python train.py --hidden_size=768 --num_key_value_heads=6 --intermediate_size=1536 --hidden_act="gelu" --norm_place="post" --attn_scale=0.0884 --bias="all" --init_std_qkv=0.0205 --init_std_o=0.0205 --init_std_up=0.0205 --lr_mult_o=0.982 --warmup_steps=200 --final_lr_fraction=0.0 --doc_mask=true
Each number is 500 + 40 x the weight over its row's rms, rounded and kept within 0 to 999. Layers, rows and columns count from 0. Numbers have three digits each. The size before them is the row's rms in percent of the matrix's.

# v: layer 5 attention value, 768x768, rms 0.038, rows 614-639, columns 96-143
# o: layer 5 attention output (transposed), 768x768, rms 0.0342, rows 614-639, columns 96-143
# q: layer 5 attention query, 768x768, rms 0.0345, rows 640-742, columns 96-143
# k: layer 5 attention key, 768x768, rms 0.033, rows 640-741, columns 96-143
v614 096:481461470482548547554488520467474501490485529444502548492460562465505498497548519509479522491523436431474554551536506534528578555440479567551466
o614 094:466557501533527545509497482517571477509483491522454551461485446523464530483480474538523446523569473463490528446484535499468512564474560501493520
v615 095:508518465494466400541464524499490443521473531404461434543492529525518576473537499524526512501473520413495463551504535496583447506525477443458531
o615 094:464555490484506510443540479499471446518517452490436524467428486576466540525466541467473490527469484498496483444476482501494516501510477516499530
v616 094:516517471461509511456503517480551484510458504565535514468435438491559468498444479506468632465512426529519456529524522525500567430459462499494530
o616 092:523533589474519415423458455520453466549494525436491566531476417474467466557547463512464490531460456526527540498498496555481527486426512513529495
v617 088:469493486460552538509559562519506511516394486420404513484506501540486463482515524482536472536476481525499473615506487536489476508497416550476502
o617 092:541499482491465546544506518546510564508445436607485573458492461460483471514529502568450434482491597492449482527501542483566540490515520537562494
v618 095:536524445505419487535531455465525499555446520509449477518538534413565446569530548534489531508468556489497517481487547543473508502458542482482565
o618 096:490533594479502595490453464523423491520493501542492476514554484519491537524461449547472542493486441590479455505469555492532593529548614585473503
v619 095:480477554508454532542478468502466438468450515485518392510512484519442525441525474533432451597559421590512507471543491560482435479493567539438438
o619 089:480423483505492501463473522566552551520535514516489497472499477469539537524476520537521539514553495567565503473466471501514540450502383446481458
v620 095:534531510535456451534493438470526577529528474476448498489522514503504451510518553437441449563441442551563514482510449436436510488541509444473543
o620 092:527509556576494482486581440477512417544523537531512523500499497539444484478435532540527493476530442520508446523423517501490444545479517480513534
v621 097:385500524507462458506490464483539530532413575487492509549480538472536526432523487508503449495554458540521500464491571496522523447452494422521508
o621 095:466492458485521329528523511518538496509468496480477511529460581534457451481481554481488590503545507602458478500516534553475516458580448486512521
v622 093:478533530513443443523493540534541427499538513488465534487453450547495573526496423478498524492511519535578388511591544518614505498495552492486450
o622 089:493490519554522471543457392497562441543502532498509532518502501505466495481416489500513551518457478428468535508544508430546514446550492490485464
v623 090:431553512430508454516564523475510455431542498507489489497553575539547543514517486500487452488521519535479499539523473529548487450531532477496505
o623 091:478490494464573489468480565552535444474544497462534491461441531397495560591483466499548463558496498442586463544515441488502501438499463483537527
v624 092:474525554530530527519512503525523542487467507521525479539465555459501522558516504428539496510509476542455420572476431452513468537506507528517489
o624 087:458424529475457465484570495485506478520523524481452515539432571501468489542493454479439508484493464456482416483522553520524461511533473480452531
v625 094:523450537544538505428522553474462481598462514454456497508505533505496463551558482508522500495522453501511552516468574478502496478525508504448500
o625 090:469525579492412506525520478488460571532517446506519467503542473502544514458502464567510479533586461528426433499445495516561528457392449555561516
v626 098:507474461511453530511471563431492453552557541518461437561521481605480490522555468543442539496534565603530531475498542557459543536509534475507604
o626 097:539479493471520521477499515479451529549468424491490527472504525444482432535463477477516446507513455493452576504533506562485524533505457536429468
v627 087:540525546473475514506447467542473550493573553473494503468516527537650494499522520474542489474547535466523534518505487479463494441502526549531422
o627 088:454478433432491499464512500494519574445523466559468472454519495540558466467489490506492404470534464488469478523495508457537484458454429488531514
v628 095:517562538583442445411478432556533397376514564449620504489528518500546527488537523495476408533489523483461421526465522503535490519482503553577454
o628 092:471493391500526481504559548491353497503476472526465494425526504462539559462516473542501563458490449490528541552468428494540480590508512484470506
v629 101:526549501495468524473504461492561460512488481491394560488553556483509505493458491521521456506566565463536489492540493529578551497549471509431560
o629 096:501492523580514518449485487508495541525526478474489461445522479477496476523569446500450515475441532571516470508466472480512404515537522475513445
v630 093:516492487541517513440435457505511474535543494534521501472520550530465517514585504533455491531438498498418534550436586467444455493483502501466500
o630 093:487473508468494548454464517513488512518459494551488464501450441512475536429513549462511492495492527493532520512521525527505465443498461555502506
v631 093:524521506434537461544477466536489476477467528432534473530508552551445485530535455454498538513477456491515418443404531559597470514504474529500459
o631 092:548521459500502465466571487484474536489522545542504529493436560450489485490476490475434464512542514533480503557478502512473560546527508510476481
v632 092:487460517478506493511514464469504517525525515499514504489535501450520555408527489494535509566472486511541414519483553499517537487545541540537532
o632 089:499454476489447519517471489508512509516538470463474457535487508506525523545473469491538523461481447528489460469497517483481482502590476461511488
v633 096:421476430470521522508489534546503575570446515460519443447501504490470552511521506576543491480544588429411509463472554466511537513473449422500431
o633 092:534542562506441421523455437475532528490449491492514538476513526479451498496473502504510506515550462489425511497526498503500576546492543409491477
v634 091:514545503548486461546471490493535530481574540512475461448509558613455475497529512403531503450506511584580485452528530510568506505501493531459537
o634 090:537456515576504476481511517413521530553530507496516512496552597458555425505472467508475525449510542524483454475437506476528497507502438478428446
v635 092:555483539489485491472504424488451562533476451562444457539536423426506460481476461522535527462497502496516528493441399499458471525537433508502483
o635 089:488522532543515520502510438413456517446503487483517444520525490464495535453487537518436487493526494539532476443451534481479523513562484542540505
v636 093:532541399527535548488497477457549505479531510533572452540525499550418483471487513458531540440460515515494548462452585499500521474487511522489449
o636 093:474475496413412462503577598562514551562506548438495538478418581381504502475525450544509546472497536521509487570549547499511473472489490452487465
v637 094:566487485529498485404527521520441499537495510546427473447564552468531461495446492439480487579527465486494457478436472543472472471496514591490596
o637 090:526457545522539583503511481495573461480521618481550462457468522421532482477601517507522477518482538520420486480500425491485539530532495450483472
v638 090:486531536500492484480528448559435533510451472507487539538534470503424510480506471513537558588517491550462467445473482578518585524515439514508493
o638 089:516556457488484478519574488519473498539495462542500490525411535548502487461558482531485434490517558444523548509475458442498502469516514512474486
v639 093:497494511554446551501526541566480509499516509459516523479557520620476490442562504548514551440497431489472484573500517494470544469524483506420517
o639 091:453568526518550539499468492459466485502493415436449508546498484482509474463521421448503552498462527505472450499535558498449525477426522439566563
q640 087:508519547559604525541478453503515495424441505508492477551440529447420527545465561471526526375486530474489462556549482525579502435545483516423488
k640 087:424482474457505600524525509486501485566575454460509507526473470488576502485591480500509558528569455479449523425489497424548462506578533457601506
q641 093:482453491482483543546489576550449469476505480460493471491460487527447546529442557491575542466501490506539509444465429440498454536522463502496550
k641 089:478526497444510507513518453439577510519434416447565443497571448506503490513496479552502516491465547474457441440533501537521540472437585431475485
q642 089:500496462458458413540471540504500511502473516526549461566500462527528527521482545537512460432509459542548473488445495453464532480491446535457502
k642 087:609515510488539482500472479564482490487517476496446540445517471549470476526459464541463475564536565482578544523541525522499486511545489454451476
q643 090:526543542432454519582470511483523500491456480497410479500482453583498510580519477580438526474549535507502533473479469461488454523477490465458398
k643 092:462490511493482456419441534423451523507568444466506463520455549488454436542543491460501493500460535480544492555559508445484521440415467493495495
q644 091:506485532476436515519484514395434592446501505570448505500605509477508498598483499555466497510498532476489397500570459464476503490415545482494497
k644 095:447478495451475571500470508487544431563545484464508573489510591500503508476419493494499532465403536559504545548385478518482497520578480487519472
q645 090:492490461511589516547483462465460455500603584584506563452445538511560469527471495489477496490425564534546476457558535452480506528499486472533518
k645 093:576568492479467540489579546568531418561434404456482490509511466492500497522469531526501532462445416518511537487522580569546499466548460524535560
q646 089:519446405566480494536531441431513459535518515558525437531446482482578500558468529483572499522453473479479518510458511474456394518592464440543499
k646 088:464481548532525516468493500541501423481420502520451548531462548499520550477479481466515503461461531531484520466486426439506558535464496451511454
q647 090:494490510409488492414497472513550533471500459519453513503540475514469484612453438478447460543540492472518495447560539445461438469473436489464519
k647 091:587491500557526520534468576525509405543463536475428554478474541501554472469508551475507499502479453528482528507481474493497514474444406509513600
q648 092:502512435467505416475483449493508491451514531521480462512510448450501471526608465497463517431544447487504545523532486421530508461494480406517594
k648 093:450490528510515453522453510498472425545477532475537469485489548520458457527483534483475511429433587561455480459498565518477565526479448491514469
q649 089:489520453565527470474556535441502529455469518527497474452590496486501511506470494470482495445490458460516413515460558444479558445460443533571510
k649 095:485534520530567525523506476482566480434516470490512511432475436558485499511494484467474525483495506480471461546568559522471541511494498518500544
q650 090:495513489530527463506485502526497499570550459519461462492501547516468514521462538481419445484468491526519434504502427549561511533543491491509499
k650 092:532502532459446568531504537442548510490456474454531504435519475488492535481485533434496532553525496401527534462519529458552566509482489509463472
q651 087:513532501481567541513503572535467507410504484483473491466554490628452489500539589458470431544514521547474429468468493498540480529530521579520474
k651 090:518464550430508538427563521557547547521483536456527512504488519430561468547491464444583491475487477458536480473553465444515451516439557381492547
q652 088:479501498546497450522423493490506482509553517476479499510474522489494506513456576400475510519491529535518435477491466523519509524558506488527498
k652 091:469506503542566512579547438531515497510452532478531583467429491455521492472487523492531493519516557487508515471529519555431582481516496462437539
q653 092:552529506585525495552548507467556476551533560453513465505452510434467482475550550480473493439480489458475526488488492497490463475478556561426524
k653 090:448508489429482459434524458562431569468519474548503484479508492576486530551478451475490525494552534487506546517514463446550510578433448477580516
q654 086:519503431527503438627447477552547500470484493507513439495553541520447537536485497538489566488467525546502476511607447494517478554510472516524547
k654 087:518532533530545590463545471447440473477508471544515493400433504516474521506554516502520445493471534491574459510475517401503522528533576510538447
q655 089:548463509537397482503519471486489515581500542463500506476571462543505508490424531550537508522495477512488490502502495566514526461501492540521496
k655 090:472531514457510461544446494470468532505461458551478488559575511471480548536500507432468470460503503523418492536560519451526522537503461470478504
q656 094:471512500494472475521532500422418565546461496468502529463431542524494519495559502550502470471462482452424479498594503405550501490497543512443474
k656 093:535495568509468516523522553549470439482525458542526443531482551517546499453566452455517448547550515530548514534418436548506485443532449461485449
q657 091:471502519519454512562550449490515547555454395479497507503457483502486515491426556468553501495496519508495473481527516503470538486516492497498522
k657 090:473499508502496524506526453444476600474552506486429467491579538443527463579494479468552553489437533497508529488486459484535495517545488542477419
q658 089:461467474418535471502483482406569455524486431476465502497483500535424504479448464491505501470451537450513540521474531549502508504490532458502480
k658 093:496522502436537450436559536489439554393481555506492564420550418403506510508524533541532527499464449481457450512502445463580508584507457510520447
q659 091:618479464479528492474480512522519440464441448455528467503493448499481545460490481487518488513465522527489457460559494500530509536470589470510494
k659 091:521491496498512558452505459473447458473506518541438509508467547567533485464553504504543494527485463473524535546465505438545484503542527519565534
q660 092:492484546505449503516563495526434492547487456506485466518538424446470443509470412612509482528449518526519525456489510484478547520556488467537521
k660 087:517441447476497514425537543425512475491453550559508469440467510540545457538496502561408488534525459489489506464542509531515486489467493505458541
q661 090:545519540530502466458449403475537505493494497515489463490473445544501558526494502470514505511477506527487502470483525556465474496478484487492480
k661 091:545511532528512469488486601537524508478489475465442484421508497514457487426467502428513522469529505533512537485569458454491470615515543455554432
q662 088:546479492499612445482470481478531628484455508542444483507567459516517534449510544440503413467532481473520596451527479569455451531515541508504459
k662 091:497566518536422617492575443573454563495531525520449530459508461495480515536494468485523512532515481495546530530492479519529422453510550554473491
q663 087:417468469530492581416533445513552451475497464498569537434469549515566571524485574562476525482526472524533578470482563485479510510514514558452580
k663 086:485499472425461498473520389521527473506474539510465527533427498498496518486534390488566479558578490474475503548520424506515473455439506577553484
q664 087:478517462466551480524408598545509475583530471579507409560512475496440450535451472480508497546493537528542481452534500497477483576490504455442480
k664 093:519473520476480487501563533555506424508547523466500574512462526579439491476495537469475496468523412497504465552517518480489564589541543434471527
q665 089:537427447607487520511501474513514451433468449479501477488443421476483530526491485511530417485484461477513458470518554510508471534462510480556479
k665 091:432568441530492561502499545508512454432544537510498469479528522491516493536510519461453452473502483598538481506406479482490521545530421489507514
q666 091:465561546578503554490514516529503570535553516535578502459518435463480491513500494469536497500416532532537564503522487509544438471539466421436454
k666 088:489500456572519481490499414495542514480519502487485445526501576513462488464553491462497514504558494496529485532380524503496506469412487471569504
q667 090:468500477518522507512437467492545522488573481480438426499479543511504471541557487457562526518468519491555539479519501551559539480502519504509558
k667 090:505472593583485466504487528535494468521479501500500439534563464463520500490551465583518530531532488462531546509490500527461450478438545475526547
q668 090:501473535520474485544495491487464449554536517474468502482466509542526492457410498518437471558457503420484463438551572433583501517489469483460475
k668 089:514546543535550435491523556504507429454535526556595569524551539521522485481518460517531471407511430511451467452461565442460492449451552487513541
q669 091:498451557471529470545494446597511461537502474531497538497482508550470480481569567487538487487507462534503449538515411500488498510480478493464549
k669 094:479483483537568530519496496487467439496542495517561544485424447561533635541478416505497528512520521484488531465542455572546567516485589543490488
q670 085:392529523488423505457439496508472473548592537544555474504478569548478522444539478400496471472511590433497503518463479459544490453625497551491510
k670 087:549471489535554493528476477509518476493495515522484499503482459539512473511534434506458471494473494489505563500512539478525484500447475439520504
q671 093:468521438496510519476435477508515488485478541478489539456498453503535510513443468493456428472507498517452555537533455520488502500436502602556500
k671 093:475494467523515486521570474510442450481475530482523512440512486487412562437442492582563473476418469492466474485509470451488489491532461512544475
q672 087:496471485488522537499439477546516530500482517421500484540418531522508524455553499494508481515491504513418488545518525488492483501448506549571512
k672 088:478511478490439480569513512484475529502569470536537475454484488520513486442398534494539518515467510495549514479492516509532539508536476539521486
q673 091:494517447568547469490551491488404522514494551469472520520509505468515515476456509492514501496555478487537441549536398444519423451497545510478452
k673 090:519437497479498535535460471524520542435482431550517435515496584553484510597467538564495528500460464491575457550487550576452470542494402565462543
q674 090:520529427606564502524530485517532496565543482433451490458564499535514487475510526570472561492452482497475530499527585474466483576450546528464425
k674 089:496481469502450513541521599524483482480503464516458503541494512520472515497449503477489449513483454494510442556481431530498496468476518444526422
q675 089:493446477497461469488470529512506529540466549470432456484494504485553562503518534559499479460443489458475559483503450457463490492451524509526504
k675 091:431490536532554510534558544573439529458554487495481496519524501460480462467471511506509540506478577450474430463527463526510549505559505527499491
q676 090:525479502576515524562481453460541496498458434510493443539462449501538547582507499451495512429556508605553434514565504508527519494469462500529449
k676 093:559532532422504461503482545487464479541500505513476462467505513530516507482512511398564551553515488488554560493473520492562443455568507428490531
q677 092:531507447460494452467523432519511535526511511416489531528511477506563516602535497514464505529504511512534497432475459497536530474491436514467510
k677 094:446517517519506419540521503549531443487483520556459567528463532495459467459495450550531543501428453529535528494512546517398489423497468561419475
q678 089:508516494470496552512510508516480503489453482643497512485451564434499441488507541554510534547450529512548393462559512547504539496460489465459478
k678 092:462527553547505411433543473472574541473558548390428489505506479444483514543487529494489544534524471479520548524489513556478456538522547501469521
q679 090:488478556525445543441584539475506481512489449539513445464501491449476437512471547489423504502442572491512457460449439499547550486461557514561553
k679 091:509523460457524512490500484542459514553513534495506489515528489508479486518519457548449531547468502513428555501564605462467510489447590567480461
q680 086:511509505512565480527475468499474472462483425517484562491523512552466406571507505480524492504480517509509405515421515482475486524524486601552539
k680 090:497499573455468522474429488486540524508538558549479488495461495468495466469456496547482518486457507472480537549559510536466586534498437481580445
q681 089:459545494477512448511522504439500519439524522557441490478428449513511478451494521518475444537456460551453441486467473444544485567457474453483541
k681 092:536518566542488596460493474463481520435489431434535539509541549534509509480490465433506597497471530452498463509562525435502555492506478495501467
q682 095:540491509530583438505516594490581559592514510512583474569519442519505480514499448459468442565470551481556459528498485457469472587532383531495542
k682 095:474498551528516488475491485469491538474501466493492492503418536462456549519536536470498499553553486527479512511431489585494527477471542519505516
q683 091:464473442532506478556461482456540422470509470527478474475500496515518496451559439508509599595483498478552549521564482456521509455481564478553461
k683 091:546477527460550488514491527473479535560483539496610490516475526484425442473463522537469469471465474528458456541457564520542556485461478455444508
q684 087:469554489531545395511506580557495448529555511497548489530440554511494550569394552566531510516480498537545523536507456506488522588477489567486469
k684 092:490486510485502557459485343401476448485537421513491549463557533520509502495473418556498483522454472486517551485538451494500508505514556507506615
q685 089:471482469490542447497472562456552464505524566553544453535549518512521542373555557491489497423526478500515447467501564456534534497519433483514509
k685 089:544551517555537528481479515490480524499555532501482509455519534492508488466526461475507370485460532477470411506550474489497594503559523552522507
q686 089:501537506449564490496540488437505437532585526501536485497474500471463549569453523520587533498485497493460508493432500500502588516450491490413596
k686 090:489490487562441468517522495597556551598560412543483412535507488488474452460539440388473529555529566529575552492547486464507483478526493490517544
q687 090:521454449529537485502493479429472514517465489528473563488482484536569493471504439559539525468505478487544462470496477522485524504527515484521477
k687 088:438461543465518416466495553541471491501486477520472488499539482565505538512493499446497527577461453532493519507449497454556456487508478552483556
q688 089:511556484474510494508498461549464544469525503403479471460460421537515479507567495519520568522468528540584457490518490464505471519557552413507480
k688 088:553480541419419496497529496490482473507474477547494532527509540449498531480523578475543482469535398488469455432565477427514515474489540505528488
q689 088:525519475501462506482453569503435478545484543472456527483500493433556466508474459477508439480500522542509488441501485505498481485432532485489507
k689 088:472488509526473480512457550547560503446498477481481453487504504487451481470563473488510499524541532462538531573525456500519495509560514442459473
q690 090:536516559491404474529488548571532455499476506475498426441542441525476521520476554447517481446458518506478515441506557485460588463518484518495510
k690 088:499486461469510439468458472478510521556491507563568530489491510482498510518534510509551505552531498457471465477486501578546417462523518543439495
q691 089:573488590551577527446506510472482464533491560503456502531472508527537409497528497578489471499431448479493491482550510517486511464503515508492489
k691 088:444467539417518533554474431463501544469479493541530546513491458581478562525552524518514521473553520501497487523447449477488524482562555467465617
q692 091:504440491450504502448486466523502547535459551501465533484496559506561529511477488488513466508505482519563498534537522513558471489477560508497507
k692 093:461479524488566483553514506471540489465523539512444426527534570478514518460524547455535554457536593464492473502468472482525475512497533539474496
q693 088:532533441485475548471412497495536541496504585471420537559566556514551466500563563540497474518448604550490482484534509487536512531510477520522504
k693 094:470554518482500448516560436497466560540530522510468518431526505529445509474504523440522469487498493512434454588477543529489597493500528548522429
q694 090:516465505486474571539498435516500463517529462469482500514601468458521575443447518526529473499446498552479514505555496495422519541482474421533527
k694 088:532527557530461518413500575417460396522492411534513451449442543515503516426466495480450460568499493502511502440512540504468529473559484542504419
q695 089:494550496625452453516490517511454479416525453459478444529549418517487419472444485469524432530464474485547505455493534557561479464480473565476508
k695 091:590474483545498504457575522544532535525483515498545493466478484505454465520509506510567523505514505516480518479538479487527461467538489470469557
q696 088:547503443422595519489538545519506454507538482500492497442564500492512501496419530467498523521498524548476515483484472544512517530514440507401452
k696 088:420607586503419484558533425454443512524515473448539471533478623439477521506549512493551533520530558492463465497513476557442594530472535505565484
q697 086:530584438552528502552515498498470436507487505461545530518537492445510492448531429514569545418469502486460501477521439571531557477522520506576493
k697 088:457556522418522549491506528469480508516497492476475467514479456535462485520537507471504458453547465533494521475488505477479456532534523504510588
q698 094:455525482451474500509514464536498596539566502521521523534459518501501454493494533523488466446475493513507464511493491471501472489462503512477487
k698 098:477461454420550535546424458460500507545399539572384433554533499522520520534465484512449555518569499503509558472443574465542529474474466534564503
q699 095:571552457489477415496496557520567507461477487471562477587480467517485586592468515523500454466515500519341380542509519564498458547530477484483511
k699 093:472527470500555506501496477450497500559492553474469511459515542529515499450506552568515452553466526454475535486527449516486492516525498495424597
q700 088:566523475545502451455522423560493525469454474509479414477465559417527509517450479513477469505540525491569536550554501521524420456477572511545553
k700 090:481476498476525459489492460465461548509538471467484490515527487499498432503507465505506469483573474516579482420509523499497531521541454512504524
q701 090:491521491490527493511487511536500539523503557446563523530510514446471576613491486543506515462477496513547462441532466436464493531491451451483468
k701 088:576521464592564561513504455437462447396493474564489475458517528524501524487554554444499489515544505547452500489511489566495451503538464458478528
q702 094:441431522508524501523501450511518491557532507520459489441480532488529528507525467582560445429537500475462529442605521431555523404535599437537529
k702 094:478514387585531520517487648532490521475499553487564488523473523614468493475545490586463520583514495483522528577433479589485484457427433524558469
q703 092:448506467447528493503473466552517506501507512527491454489520498444516528476438448423457445530601488596546438505487452516485532457462504475441585
k703 094:482578479543523528512461457456468529534444530430469509488537541511430451528589534548507523483439541443453487501510505497565474457528439571492484
q704 093:500514504493427594544465488472516421580520489538541454503593453501476618497507536517499569480570492480508503507495547503500485458526535525535557
k704 096:518454515480527441507512480489510526506488515512504504426542543522507381486529516516503556483470472545485470477496520503483460479527586520493547
q705 091:533420529492485551482463454470506467510503505502514517525459528437439447500541507494495563513556458542526510516503456543568490490477549509424501
k705 091:510484438533465466460475510532481450482455466568469478503510501513507499434545503451596434470538546462509506436504514559454473495500460487536469
q706 090:519476537495492528574457537523499471513536475461648455584530488496429542560498497498512538467548516476442563525532512468527488511499530464498416
k706 091:542484515502528443458504517469496515478524447490542436483531470500528514515422511486531456522416462462509512437412525495471479501537484503482429
q707 091:495522512501524481516494470496471466506501522535486523518446471474561460533597507466503481441518559560500486395429485518489530481518556573542507
k707 091:478491481519527567417595492547496441458514445458435516443506503483451521444556469544481564616456496487445563472536516471493516477442465477540522
q708 091:456482481510469449447478518429497530449542559454477506481441509516511587553421479506513500511488502451526456461510460516540541416501403444529491
k708 090:576442464458478504535478548460522581458456535560527487419505502465516509476418494464546479481509480571446454591455561481448523588410526490488468
q709 092:514519502457518494509479452497454546491558497461561454448482490547430497525500477499473567459517533503511466492527503458534511530496433474419481
k709 094:476493501547514508491518463480464557535511526533478479568516484571537475453548549532432470513530470422457534519466487544544470459501475552522576
q710 090:495532437432518511500571549505517472477464518481523410470496501515456492479459484514404576439535526511465504510523456561442491540502535453522465
k710 092:514528521591441488543528500430499550528560457514479539505572473482463507507509511557443465529554483510463467493464502424539526515456507529482439
q711 089:553469514538568509461547511513541511527469545428538551562541412549549573560546512500533455531515541528452494399455574523496436550553400420459527
k711 091:533485530429459484453538489472436492489446474504487409552574468467476483527479511525512564445488507571564517578480477513512542479454505501516497
q712 087:464508533405429513499471497511406575452437492471477501542499505564435549458515457455467544481531516566485463519515499524522451500475476530509508
k712 089:546498502527588414479463490535498498567509483613507487564547511467463434529501507432512481516496551438501454530499496474395500512543425471530447
q713 091:531503473492510523529526484524524478488521578574462473479573553455469501501562497446511460492458476466508459459469523593582540527495528516448494
k713 096:425511508528520531527545473477511587538521433538508500525455488532489475422536466519468506532519523561609558527481460497504526509507429500471462
q714 086:522442494458533545546511516512485494524524518483530392442528545502532564488503470533521467551569491521543489470494488570491466477456482488482565
k714 090:524481447422479487462460513484474441420493523505491479566481484514501505503529486497482530479558511560523516516493517457523453515472520503560526
q715 091:454558488414492456433520474483605551495503486516481572492471484479545438521566464522428502501469501480529469421477515533500474468524460521461474
k715 095:448443509557540537425559457496534548539534546511466596499526500464492516459566578540547545516543477512423502506562455470428490489584577473483485
q716 092:525506467509500481478472536544561489511406490516487478510409415517538491487518541458519486479492498508507537529556497535522472533514493483535511
k716 093:492420545487542506508529477488589500546498499569531543486425507502518492505419452497456503547498522475468565455504557482486441532534452495481493
q717 090:526507543575526528423513497498534430454538387488538490494516437516559557544442507491445535467470473489587501476505507468418514535489491510496566
k717 088:382539469485538471524486463491507502543466482496453444553466548501501513488482409564505555544495533501441481466537497490552489448535505516556531
q718 089:472582564562461563531486426488495550552567499463557477513535525475496507529436468482574413553537491503473448525503462574506492508576414496510417
k718 091:573441505533531445498452524471481537445445487431460511540503482465518445504482447458501503526547466455602511510511474467513459490492545555550533
q719 089:508585542486516492561522490544545476501532444516509461484501504496503453545536471458450496526562427525534501484529510438478522566560481571485555
k719 090:505430460497513519464573532469519420504498472482463527526469544488534544452517493506552520487402532489436512435500491496514570467526510419519495
q720 088:449479472513512415457492446581476534537496468461501499498526467483549549519554528503533465459565557470569532563443551556464520486584478451529525
k720 087:442452485559515510528524482460500535495527518492500534499502491471482505518483500538541429466435517474498522506526559465547510539538443493404474
q721 089:550530502508475434536471564461501523512490436446478491435467502399514601426488469519496544461531534491447465512492539548432514445512470424497544
k721 089:552470488523536588494504505543501527457591523481482542505437440456514506538489556495451446564534473443531469503472471485537442491431487573454599
q722 092:488509448500499478546523514491472513534552427465519515506580490496509431431502546485427542516502512491465457475481539462530503518493468488486526
k722 089:512467524441491532506449544499537527460448497520491415499456492509526488504520478460519513484482494546488486432500512495512490546521484564502409
q723 090:470525501484453470555438534466477535509474491511506505477475500544520525442550514484434486444433466519514416420502540522610565498527488454481431
k723 091:533514463499555504542478503499526475502533472513486504418491508457494472452458504539530548553499498549525552517460444472479508537512446555570521
q724 089:551451557462521483459456425543488509473432596473531454438438471444459534465510498482464475527440521506477455516475546459489523540561535533514507
k724 092:470482509560473570467593490530550419471540535527509555504522481518519454461443512518506485413576488501555490487530554491513545508528435533529544
q725 089:530504448514455537513530487488579470461481522560582500520509524519523463526551492560444482523543466492454508417474474497480558453445510544520499
k725 092:507436532482516514479498458497507521540574490431460542508509501478535522497482503525514477472392598460536470586517528423504493534483462572530435
q726 090:529500503566539576454513537468536503497483472512574515474429520484442430506465438489457469499552566411475508485503531491457517495459565450450475
k726 092:531555489451506505593485434504531494402524497453500470508588463563464566473505539522500431503464438520415492492488472538449510547512463583498505
q727 084:448472499528459467466482550520449538536518468500499495500508507464505575513530488504555536528516503542527439457451474581476443523612482530488501
k727 085:529505493485527456529544539424509546440493509511458500536562475467425495505501495434526510518471514511556501430533496489579501513398482469525476
q728 088:518483502481518573510453508490512522562538484438548570474547507478459485487512475460522523502503485482520488515517486486422507462440464429468463
k728 091:466459520526585468563470511458398521459508490494466539547521546470530485510473503509555550440525465519487512514497571521480587456511457496554496
q729 092:493493447518476513535453457505594422422576525484432484551502450468566515537514504477510542543485503493449528538594480528586492525495512503445589
k729 092:387453551524460528449491444540493535487424531493547469481396474550461480473483590503519497464475517476496466459496469514466528522479510439552476
q730 093:506534515466536543467526569635475471528453501520505487529517516498526528485496497516530545494504539458458511521463496451444510513495538506475534
k730 093:465493488514476547504454492521464579479521422535500560493481498503535542527470534530508505535492530558527551527525482475548493457469502523485462
q731 091:418482493491473489504559515494559500527423534452555529543489454516502478532485437490507518453564537574488538479466574508452497467509451442531549
k731 092:386484454467476555504546524523562466490521565526493476491562538454453559494476528476476474522496527471471436522509506515549452441522470512452494
q732 090:502483493501448436552521482488543517512487415514492401405538529502541490576528543508479517535488543499524484510550514461557447530562499469473490
k732 091:551505469451494566493494517529564469559499545510554557548516535498464500516545483528539503474476513489490471430481528530483484506506527473453481
q733 092:455508539450550479489489438549511465531506409502483488486472505531493544517526469525461600500534430495536520561558513569548496486494405517505494
k733 089:514473518585470526472476557453505537502469473546464482480499504488527435506458574496519499459438522499532509456515502432481475478493552501447498
q734 088:481463577438481439538452572486478473474497432515511514520497501428538450529521514514521548485415497428462492527486598466551533447473449555591507
k734 088:568510484571552491515513462499491438509448486515456513481520562472474517537458449503461521476531505509455502429461500455475475582479477525477477
q735 092:480480558441554487519483460525541497483532507530452561491454470491527482451515471482541524457568510527499516443481534512515494488509442521544518
k735 089:478512495454461527587512449512536497535532486508500442566526433508418499535430459522548457500478496505499509544499533517476558475533493439502494
q736 092:526451459604482433528541527543416467504516518555575472472501538513438457566472497505566510585462447477577500455476567434480547436481544455547491
k736 092:515457482452544555503465485395566521489521453501499597484506500446479548434548456487527479437521501493433529552497411575420417546478461519557490
q737 091:478487527567543501483529503496496520494530506499491519536441542517533580499508475584547400516503482502511448495418450494497450476519494518470526
k737 090:483459510378463440575485477511556500485504421550444497509517538567503544458542476510523532544507512529491531419526487507486498480569437564481455
q738 093:448479534499528469474515481450473479512582522446454481503548433445491543522502559453405576510485534506479505520509504453526491552525480413498616
k738 092:490466475473474513561563539460429553495416443487486548409547556561533526475434441494498476453547462515479457462463522543488483518491470553489506
q739 091:464452497433578481489496532574471499542544550543514453429438455501474572545524522670465538488483470486506536524566492536519489523498512473439556
k739 089:551513490555433480515461522499509447476509475497535545492542501457464492526599527507472546460514535462519446498440482501539487415529540617533529
q740 092:533514535480536476570590519531517499536509476429436430545436535513519512468491455463480505498516539461558466584492546421468542524541492480480490
k740 089:440490484488456549470463477457476509490479479564521483475515537505562526406453511491510492466562497480424521507481468480521509483457494502589572
q741 093:479524441489444484457538454498504463442489458558492414510517490444538412453461505526495519537534540463480523500490535456527491490493459490503482
k741 091:492504545498522473481469483475499532554519526510514430483510494531449457494454479407496500508518488510520531500578510424522489534489570494527523
q742 091:485527448420421573482479526473448480524461531504496457416530459474512510474506504550542493449555457478451530521481521529510513467427484572569483